config.yaml
hidden_size: 128
num_key_value_heads: 4
intermediate_size: 320
norm_eps: 1e-05
qk_norm: false
init_std_o: 0.0613
init_std_up: 0.0707
optimizer: "soap_variant"
weight_decay: 0.0
max_seq_len: 1024
Each number is 128 + 24 x the weight over the matrix's rms, rounded and kept within 0 to 255. Layers, rows and columns count from 0. Numbers have three digits each.

# layer 13 MLP down, 128x320, rms 0.0704, rows 100-127, columns 128-159
116163140101108148151153159101156160139132137124078109101139154100170114126102110147113143166128
112127146136158130111092155141109106133187087140153118130119138160131103110110146101130090089170
176092089130115102131139121151136091106122162135139121128085100126114107112135159128151145114091
116137129075102160116133116128131144154172115131104136134089138158148152139177162115112132147115
156126158108137130091142095129141090157081125136120114136111160179156090118118116137126088130087
152125115179084150167131136124082129121106090163118098113174145109136122118118125174159111130105
109104131124138129196158122080114138080110128144146117101113114121087078144111143152088137148100
129108194156145116078120093101128123120076162146105188142161144138140102090175082150105138131140
153128189109088166116100109025101117113140128078217085161122098139116173094172095116127108067090
147157121150104132099102114146129120132132083108158128141097132100137101199116130138145150159157
121104169106152156104154151116123146098138136125134117113121124144100106120115141094071139110116
160124080142097114120130140132123116149121170117135122132121113174093146170115134132103149165152
155170134138097099126109098134106104151152152103152115133128097127132118124142126150130141134141
137119172090134101119131162128120139136138161122148144116157109157144100115123139115174126160120
141137126146086119135112190136135147108145106086138106111141080138149110112139122144136143152181
161140165118113119155146142091098157112114120067120112087151089125069159111151130133138122109167
127124119156099121119165121156138146107090137116126110100100183114129128151148127181144132131158
106121131131155113119169088153123141109116171070118169133152146146099117138108087157105078109128
138125146139148169136157083136146111108158135138126124171113129117112124111156071114133116163158
127158131125113146117109108142145138089108088087116138138142148118135144151110154152093134126099
134140141111098127149164084101127136155114129105108132144116166170096165181078172133112143114131
145122115138142156130121150117092128122143152079154134133108129123159068136108107118135132118097
123122159077141135153121122148133115156125135149134176137124142120120111127139114126115139094092
131086084109109131202141115134157088092112135148179114124106139119174115092159123124105142137130
120072118116122103147123084091147108096122137125140138108151154143130098108136127141094113159125
147098130137127134092121142110110129091102144087175112101172188173129119128100115136100142113124
136095128151126106127077144128154109102144163144145119145122121102126135111121150102116125129145
148168122093167106107129122119133134113090165113102131113166099122150131136152134115138140104133